From a checkpoint of a small transformer trained on Wikipedia: 2 heads of 32 (1 for keys and values), normalized queries and keys.
Each number is 128 + 24 x the weight over the matrix's rms, rounded and kept within 0 to 255. Layers, rows and columns count from 0.

# layer 9 MLP down (transposed), 256x64, rms 0.294, rows 146-176, columns 0-31
[[143 130 132 144 143 114 162 122 146 158 137 129 112  86 129 125 122 152 116 184 169  99 113 175 124 151 154 115 116 128  84 112]
 [126 146 129  90 111  98 158 121  90 135 127 140 149 154 133  86 154 158  90 118 126 147 111 125 127 100 124  91 117 121 124 127]
 [ 99 148 140 139 115 121 152 149 127 144 148 131 177 147 121 172 155 149  88 122 145 100 124 115 113 105 131 112 145 105 161 136]
 [171 114 118 152 122 122 111 121  69  81 157 131 150 153 131 136 154 123 131 147 121 128  58 107 119 117 119 148 133 211 135 127]
 [153 135 102 135 143 104 109 163 136 166  81 154 114 111 151 130 135 134  95 118 148 140 124 133 123 116 133 153 137 120 106 118]
 [128 135 131 141 126 103 142 141 116 153 170 123 147 124 114 137 155 124 133 180 128 114  97 115 119 143 127  69 110 135  54 161]
 [123  82 133 110 120 136 120 131 166 104 131 146 139  89 108  91 143 131  91 148 166  91 101 149 110  73 119 123 157 136 123 158]
 [153 112 164  84 142 140 132 167 104 168 134 122 179  97 129 151 122 147 121 161 165 156 164 140 139  88 133 128 138 106 162 146]
 [133 112 108 125 163 110  95 147 127 150  85 109 108 158 103  98 114 129 123 136 108 105  86 149  93 107 116 125 164 136 114 169]
 [118 142 110 101 161  94 134 100 176 142 154 114 171 139  97 115 147 102 126 106 138 131 166 116 143 119 134 159 133 140 119 175]
 [100 110 134  65 119 131 155 143 103 117 141 143 116 145 168 111 151 129 155  92 138  94 125 138 167  83 166 115 117 139 150 142]
 [106 112 118 138 157 153 116 121 149 131  99  97 139 118 105 154 121 149 150 112 151 123 123 102 116 133 127 144 132 125 142 170]
 [107 174 133 164 121 134 104 115 160 149 157 117 125 127 135 129 171 112 150 128 110 123 156 145  88 115 105 103 165 111 143 177]
 [108 127 113 101 114  87 152 162 169  93 126 114 158 120 104 133 158 146 111 158 151  85 115 101  81 154 138 118 147 146  90 105]
 [124 176 134 127 125  94 110 102 146 103 127 113  69 120 119 145 142 142 114 117 125 146 113 151 113 158 102 160 107 121 156 143]
 [116 136 155 104 162 129 128 148 153 138  57  90 129 166 154 135 116 107 127 126 137 164 130 103 140 167 121 129 154 121  99 137]
 [155 145 152 145 132 107 152 142  88 171 170 118 104  94 115 115 137 104 121 156 107 139 116 126 143 117 159 149 119 107 119 158]
 [147 185 123 129 157 145 133 108 126 157 134 128  86 135 143  88 147 115 156  94 130 138 117 128 139 140 103 145 171 188 158 120]
 [115  93 115  97 103 153 127 130  96 159 128 148 139 142 131 142 106 130 114 120 188 163  87 173 107 140 171 153 120 203 140 132]
 [162 176 163 130 128 129 105 162 135 161 119  90  93 130 130 124 122 119 166  70 120 152 142 148 128 104  80 138 192 127 156 141]
 [108 144 127 176 144 111 126 106 142 128 105  96  99 124 110 113 123 147 131 175 118 128 113 107 164 175 140 122 129 141 129 138]
 [117 114  95 204 156 103 156 108 132 120 116 105 125 142 114  96 143 153 112  90 117 128 144 158 131 157 120 144 160 184 112 128]
 [148 128 119 134 182 130 118 126 152 142 119 150 191 107 139 140 167  97 128 107 131 124 102 118 131 141 159 132 150 163 124 133]
 [ 91 103  87 146 115  85 124 115 110 113 126 125 165 150 133 113 130 160 122 145 134 109 131 122 115 148  95 164 120 117 102 147]
 [133 157 101 154 151 121  95 126 144 109 131  96 159 132 126 112 122 102 117 112 108 118 118 128 124 140 117 141 132 155 117 139]
 [168 139 112 116 124 172 128 113 127 147 120 146 142 160 101 105 164 135 145 112 134 115 132 146 131 138  92 130 143 168 126 106]
 [103 139 162 156 108 130 114 133 130 107 112 154  94 131 162 174 139 153 136 150  92 120 111 105 128 129 122 154 145 107 149 145]
 [122 130 125 161 137  90 105 146 137 135 119 114 163 137 101 111  97 125 117 162 152 148  57 180 150 153 111 104 122  95 154 158]
 [196 144 127  82 130 172  92 156 123 139 137 141 163 131  97 169 131 123 127  66  98 105 125 116 184 133 132 118 122 133  97 154]
 [146 147  86 152 141  96 114 131 128 107 142 143 161 115 117 143 158 108 155 149 151 120  99  92 148 165 121 128 157 161 132 215]
 [143 153  81 179 113 124 115 165  79 132 101 111 137 127 115 141 124 143 159 126 118 114  83 138 149 132 158  97 110 147 116 148]]
# layer 9 MLP gate, 256x64, rms 0.446, rows 147-177, columns 0-31
[[157 116 109 135 134 124 160 154  92 116 132 153 157 119 140 166 107  81 124  74 121 125 150 163 126 138 102 108 151 159 122 154]
 [127 164 127 141 142 142 111 113 177 111 140  79 119 152 154  87 146  75 150 138 135 150 101  89 118 112 122  94 103 128 132 136]
 [110 111 161 106 167 126 146 154 134 149  85  89  86 100 159 131 109 166 139 148 152 113 134 117 147 123 159 137 114 119  93 130]
 [127 111 117 112 133 179 115 150 148 135 156  69  92 174 145 111 166 121 123  96 135 156  75 150 121 166 131 109 163 132 126 126]
 [159 146 123  86 128 139 154 113 138 113 156 148 103 169 147 108  99 120 103 118 122 137 183 144 110 141 109 117 149 112 127 160]
 [145 169 126 170 143  99 129 129 136 139  84 143  79 134 150  92 140  92 172 165  93 142  72 148 136 132 138 101 144 121 115 146]
 [137 157 129 150 126 148  92 150 129 167 119 132 111 143 123  79 103 126 123 109 151 161 139 121 173 111 180 134 181 117 153 160]
 [101 141 127 178 129 117 124 126 126  91 130 100 126 103 137 149 131 137 136 133 161 160 171 118 109 126 168  95 124 120 118 142]
 [127 160 119 118 153 136 102 105 156 140 141 104 145 118 101  99 147 113 100  97 139 138 154 146 105 124 153 150 116 122 116 143]
 [167 141 148 163 149 156 114 143 127 111 134 112 139 111 108 103  95 142 110 155 109 143 117 125  85 180  99 142  98  83 105 111]
 [141 140 119 133  82 111 170 121 113 136 149 124 126 164  99 155 116  81 152 132 152 119 138 128 149 122 123 137 149 121 136 121]
 [135 121 118 123 127 134 143 116 123  88 162 118 158 136 121 107  78 138 177 128 116  95 130 151  86 125  98 141 135 132 113 112]
 [145 156 115 119 123  85 166 124 138 156 139 120 175 126 111 177 133 133 133 121 147 113 150  94 102 134 139 112 121 140 131  99]
 [139 149  89 110 113 131 105 125 124 125 117 107 112 124 139 102 144 146 109 157  60 156 100  99 114 128 142 120 162 165 122 149]
 [171 110 141 170 102 141 165 155 148  90 173 120 114  96 122 102 134 144 146  91 118 102  88 151 141 173 105 130 106 141 163 141]
 [122 146 142 171  97 103 184  78 102 114  92 115 136 137 144 140 130 116 164  89  92 159 135 114 119 179 105 116  96 119 117 140]
 [121 178 124 115 155  95 118  96 157 114 121 132 124 135 150 125 121 153 124 124  79 135 103 117 111 126  99 156 143 134 150 150]
 [166 147 119 127 132  97 137 122 131 115 136 107 125 138 101 149 117 135 140 137 131 158 128  98 135 119 157 138 114 124 105 102]
 [139 123 153 147  92 124 120 150 116 179 134  75 104 102 152 118 113 135 152  91 135 110  89 129 127 104  93 144 168 137 138 126]
 [146  99 142 132 127 150 120 154 130  68 130 124 139 125 148 126 118 130 112  97 121 146 146 141 109 132 110 140 133 105 145 137]
 [114 142 101 165 141 123 141 116 124 143  89 120 147 129 119 117 103  91 151 137 136 138 121 160 155 113 104 119 182 105 117 128]
 [ 95 103 113 143 196 105 125 126 136 147 180 123 151 148 117 137 114  68 150 119 138 146 101 143 112  93 154 144 159 147 116 137]
 [147 146  79 117 160 151 119 123 153 167 144 132 151 148 133 142 124 116 122 150 154 100 125 144 113  81 120 162 163 111  98 151]
 [158 179 100 105 110 140 157 137 120 119 142 123 133 135  95 107 170 107 116 117  69 114 128 131 110 173 126 116 138 120 105 120]
 [122 127 114 137 127 158 138 110 175 103 140 108 168  94 141 119 133  66 111 134 117 118 162 126 119 114 145 129 117 112 110 150]
 [135 127 140 157 104  81 125 138  81 135 111 151 131 173 136 101  98  94 115 137 128 126 109  86 126 120  75 172 125 174 137 114]
 [157 144 129 128 148 133 113 127 113 101 115 154 142 136  82 136 123 141 109 164 107 161 106 148 135  87 128  86 146 111 160 117]
 [162 182 114 139 116 126 156 126 155 106  76 146 128 137 125 150  91 141 126 113  92 132 135 146 153 175 118  88 137 149 157 106]
 [113 116 118 149 123 138 163 146 155  92 131 163  94 145 157 146 132 138 166 125 140 164 206 134 118 104 135 128 128 130 183 114]
 [160 168  93  89 131 118 143 109 141  79 137 112 129 125  87 167 123 154 101 137 141 109 103 129 134 153 117 121  85 121 141 125]
 [ 94 137 124 132  97 120 141 126 107 130 181 140 150 140 117  99 109 134 132 140 162 154 185 118 114 137 160 124 162 131 123 113]]
# layer 9 MLP up, 256x64, rms 0.436, rows 147-177, columns 0-31
[[151 112 179 143 130 160 152  99 116 119  65 131 146 196 162 143 125 103 145 157 151 158 103 117 113 125 139 124 148 136 157 155]
 [141 128 136 121 114 156 126 129 120 132 151 147 129 162 109 154 140 122 105 108 141 147 138 180 109 122  93 127 187 138 115 151]
 [114 115 139 129 125 118 114 188  58 118 166 118 133 114 168  86 133 115 101 122 207 101 117 104 111 107 131 164  96 130 129 162]
 [109 116 100 105  93 135  98 116 150 137 118 124 106 100 122 168 111 150 136 119 107 112 137 137 102 126  92 116 144 129 170 173]
 [107  85 121  95 132  94 170 128 152  91  94 124 144 142 125 161  89 106  91 113  93  75  98 139 140 138 115  81 109 122 141 144]
 [137 120 125 166 155 132 137 116 140 151 112 133 125 106 107 100 106 110 120 134 194 163 116 131 110 145 142 133 132 142 129  67]
 [141 121 161  92 120  94  62 150 120 107 142  96 160 125 167 103  92 119 109 115 135 157 177  73 111 175 136  93 118 175  98 135]
 [133 129 137 123 141 114 136 129 137 138 133 134 110 121 164 144 128 149 145 138 107 118 117 115 140 129 129 163  85  97  96 132]
 [174 165 109 121 160 143 130 131 133  94 125 148 140 106 143 153 148 132 190 153 158 131  99 130 134 127 118 127 172 123 141 110]
 [163 118  92 136 126  95 110 105  97 131 100 146 104  95 119 174  95  80 130 138 131 103 127 136 165 130 123 130 128 149  98 134]
 [130 149 157 168 134 104 189 120 161 148 127 170  86 135 154 128 140 109 156 131 130 170 115 170 126  98 154 121 144 122 116 120]
 [160 165 148 149 146  93 143 149 173 115 167 134 153 129 116 103 125 132 163 124 198 117 109 130 117  87 160 170 111 122 145 110]
 [191 132 124 130 135 166 137 114 130 135 151 148 171 148 126 162  90 105 143 149 145 118 135 135 112 137 125  72 138 131 192 132]
 [135 127 105 130 122 156 124  87  86 139 101 165 131 106 158 120 130 144 111 116 100 129 114 138 162 131 134 145 158 153 117 138]
 [130 103 122 151 103 131 117 166 128 129 106 108 158 119 125 137  72 145 146  87 130  72 122 144  88 124  99 121 116 154 129 120]
 [167 137 117 108 127 100  86 139 154 142 147 110 113 111 165 119 151  92 110 137 134 106 105 205 134 102 156 107 107 133 129 176]
 [ 98  80 127 122 103 145 152 131 134 117 128 153 158 137 122  89 138 131 130 135 120 105 137  96 158 142 132 108 113 144  79 110]
 [114 151 145 111 157 116 154 155 132 146 134 154 161 112  92 147 101 115 139 148 116  83  62 139  87 114 149 120 166 127 124 126]
 [ 97 102  87 145 138 124 132 137 169 136 120 154 157 139 152  97 145 138 114 149 151 124 123 102 168 161 152  95  64 183 108 134]
 [121  89  94 121 163 111 156  64 111 155  97  71 115 117 123 133 120 157 146 135  92 143 128 155 180 175 159 160 103 159 129 101]
 [183 140 129 134 106 141  93 137 153 122 144 187 146 105 122 101 124 105 129 107 125 152 131  92  98 114  89 142 105 147  95 112]
 [126 122 152  94 118 151 186 130 104 105  90 118 154 135 108 122 154 128  98 110 139 171 147 100 138 122 112 137 115 111 165 168]
 [ 92 143 152 153 124 117 103 133 141  84 113 116  90 159 134 142 112 141 108 116 150 162 123 131 103  86 147 125 130 114 143 130]
 [147 170 117 134 116 131 129  94 135  88 145 140 114 126 123 181  89  88 122 142 134 149 136  74 105  89 100 117 132 138 144 142]
 [110 143 134 154 117 166  95 112 166 160 107 130 114  78 123 104 129 141 136 109 115 135  90 120 124 170 152 111 104 147 138 121]
 [112 142 136 100 120  73 151 158 135 137 118 139 120 122 158 151 153 114 116 110 140 142 112  73 131 102  95 108 128 124 107 149]
 [145 181  89 155 120 143  92 145 124 133 165 121 108 157 130 135 134 129 176 121 132 143 121 127 148 146 116  73 116 163 105 114]
 [177 176 140  92 119 102 151 129 121 104  80 137 146 102 127 103 130  94  84 129 102 171 121 159 129 142 126 109 116 120 143 121]
 [137 108 129  93 121  93 157 162 125 102 107 173 131 134 124 119 152 137  77  88 154 167 201 133 165 135 132 147 168 109 134 121]
 [ 99 120  99 136 110 107 133 145 117 159 134 107 172 104 153 150  75 135 164 101 144  84 113 128 128 155 122 101  84 134 122 116]
 [127  98 140 142 160 104 101 119 107 128 156 110 119 141 152 107 126  97 143  86 125 148  97 101 130 104 110 132 114 117 143  98]]